Weights of a small transformer language model: MLP 768 ReGLU, rotary positions.
Each number is 500 + 25 x the weight over its row's rms, rounded and kept within 0 to 999. Layers, rows and columns count from 0. Numbers have three digits each. The size before them is the row's rms in percent of the matrix's.

# layer 2 attention query, 224x224, rms 0.062, rows 0-12, columns 112-223
090:567535498515508541498493489469477466476487539525467513523550557492497490492490569465510534516479499466513523519487448477493484502515561484502479480497505519472495504498547503522553513520488521524499511445532474489548517527454531459508496457472513471500513496522528535445498512512496511513506562513507460518527474482502486509464500535511
118:515493563527489510493540503492468503515477526510489491504460524543488457552469521513497468547466489518469541524530503504481492520494531499453512497456481515466480482458493515476513523529493504515461559459518494519478505516519516523482550496487491484457528510489510530462493510507467487487475465530458526544517529506501553500477494524484
108:535496545526496501474545516493453447514448543511476495500510541527490487528466507485514445531468500503474541495524486522506487560477530474481499498494524528467489473470498523507521490547510507511483559438526484536485508539483522490462539506480481470476537519501486521452489515534485492506498484535493516531497531493503528486471497515475
075:498485527490511465494491523494500552522511535461542479508457430521509516515511436526513479479482506530473489495497527515477529534485465508507509501494483457540510496449428503467450524484479467505484534502490539517469487431534493509459551522566510538471489486493484472528502499495478506483458475497490511510493511490505532513517504479530
090:448482457485503497476473492504530545511535492479512496486472465501489511469525456481477522481521548514465498501482518492505515478473479514495469498509496469564496508496466484498485507443459488478501455575470509464473509461523482500527477507539536502503456491508513462535532498492503502504488484485539521504489482517523491529549514452568
081:466497471475482503499489506484546493472564505492534544497516508459526520478531527493491526475531482508512481513467504480487496503493487543539497517509492468531472530497501482533504462457499520495551431524487510509540490447504488508531467480507527513536479486480485475491506527474547537462507526466551496446487502470519473526522509452525
087:440506470489529498506478480539538552551526502485492497511459460512472498452520465497519509458521519518483507497503525512500515465458453535507462495499514475519507518488467505507476503444454521490491474539468488492459500454515529501518518490508514526499475530513511470522514496449500486512492485473513515500491467504485486509520502492515
095:459488460483495465485487482490540518511542523505517512485469495495496516449494481491493539471531489495489443489483527487499507487500475542525476473502500486528520496530519479509473515452503465511489452524482502461501491464512506515521468477505503528541481476490472486541510514535544516522522505436509510465482469464511475523530510480540
104:541502556545482523513548504490482475481447508535498510463506508513479462560496534495505493518457501483465535497506487497523500509518550472484555504490506538466507475463518489498543486539508478514513535461530488487519519512491465497467507488476497461478512484473478514476492510542474468518552494525504499497537544482505492492483485516436
089:522511494518497533494524520500489492488488493470472497514524493525509474510502495484536515475478530472517514497472540497517450511484519435487491483499531506457543481454490502494506520516476523532447495522508496538516508566456513491509549493560517508501528513495464499483477481493482522514507490538523519539503504512504533480483506510523
103:514507572504479496515518487510466491503491476494506486527547529484510483523518543508551492456460497531473466472546524471484493497514506525486537491459485554498492500456494502493481469540530482525479558482526538494483504479484519505472528491487519470527518500504496544508484518526485478503523510481485500497532522509524509458515537556465
097:501493523519447532512451499473521501450488490510505508455467493489501477530433534530479478532482475495525496486503512513469520489533479474476545498462506506515507513490546530502458493525494482502509499500528498482466498503531492442520514531533483497499484482497438482475531488470507504521505466519531482476532531518494505508451520516455
106:480486425482533503488502483515504498517519504483486499544498498525514527462475484464511482527499496524517478522509511484505486503432462521503425506515479428508510506505480491485472534482487527486481474551460493485497514499469531525536510500517522531478485529529496506525506501450512514475463493505463531526472455476509513542514512454502
# layer 2 attention key, 224x224, rms 0.0611, rows 0-11, columns 112-223
094:470481459484513489490493526547527531515540434445506534521523475473472518451502503458517476455519495525514484490486471531496496481514459485505477534527511474502563537518501493449477520499519514481468484537461535485469465469510517491529505477521468494527467494493524512527497498506493481516525528479499517470483488477519454526521534483492
118:495511513548504502514503500457486489496489527476487463498495493505537499561565498435487527502524523488446497473492528475499483543494520525549537453471487536522473491523486540502535480492489475524499534476518483504533529488469519465454491518487499502487521498538540505482487477518489486489519535492532506498499519520516509458523466544519
117:488512537540497499499502458442479497513489512482488473493477512499524485566559512457507547491519530487435505485492580479524432521517517524532517447481487539498445484534483539495532492508491500521494511484498463514538523505468507496457478536499506501481504507507515498495499485506497504483512514494539503491501531534494514450529466552521
074:521530523531465478506531469479508496535471531507509525452498528534521487500556495528516526512469518468470526499517540525497474500509518536473536466513480549479432487531498487491509462503474532524498524518539444518524516508470484529482490464501514512495532486461477487478493503529479518508534474541493490513507499510479541463467487499514
092:527518484488499499499475510564530483512526477518501541497534491510505510440453487539488474490488468481560496519502473526482544463505508461472452563535518480506527487502522461484465507501527466461536481503492536489475490519546496501552524499484465480522466496490474506502560515499524484527487503469472496500534457491470501538477531487484
097:504466455475499493500489521550499505496509441508500481532508497469463510428458512539484482504500460492518495533506474504470501454501477469431457559509516453484522495493518480487442510504515475458514479501491534493474500503533478478561508502504472513533495497517475494531528499513498492499502505477458513521534480461493491528478559493482
082:526479490467515520503478530535545489499499490513506514488506510487495531427457499542511468518486463529519535504493425492500539496496488465447479539549489485514497470473501468458463502502518483463506476522484512472479485487539499510546488487485509514518469507518462506526544513506499486468456494487467503546485462469521527550463516472478
108:519458440486528510498493548556517501495510461507493508546532487491488515458458491542485454509507457500528500511494449527464511451487487475430464563537522497522535487490511464471476518525501483452487476522505565491490471528525466498543530505480468496540482503508459524522489503493488497496486518498476483516514469504507504532498537496475
114:478541539510530503497500459469478510516473534531521471467477482501525465546536520479519534470494538499480500502482528490517468514524491520542550450472488511505456516510487542514534491485518515532550523477514479500527526476442540484455490515511509475516503495476518493463523474509528514490503494475485520480515513513494489459525476522534
079:477516554500498506517544494477504483504500514462495483516496505514511477485519492496528503501485493515457539502524511557533517503513518531526520459476463506459469535506475519465521505504508549485472517540507483516507505499508504523443481501518509511453538510481563518476495491471496480490518512495501522451505563501485505474538477494522
100:456525558508482522504513481492454498501471510479510482480535488501539480533550505466515538473503530491498503460505514494514482504518450481532568468491490518448522512530486542518527474477480507505532498474517454517528503469457500499492463565528484486498526513502507463472472481503542510470493469536534471474485479525505490468460468504513
089:484510536515514514534478451513487505472529493526525512451507516505479502503505527493504536479505511516502503457485450466546516537529529516549501478500487499492479504472471485558506524490541512491578551483503468473501539480491494470508506499475546495538490483495505481536507513524561501507474524497471548471481513447494500467510470516523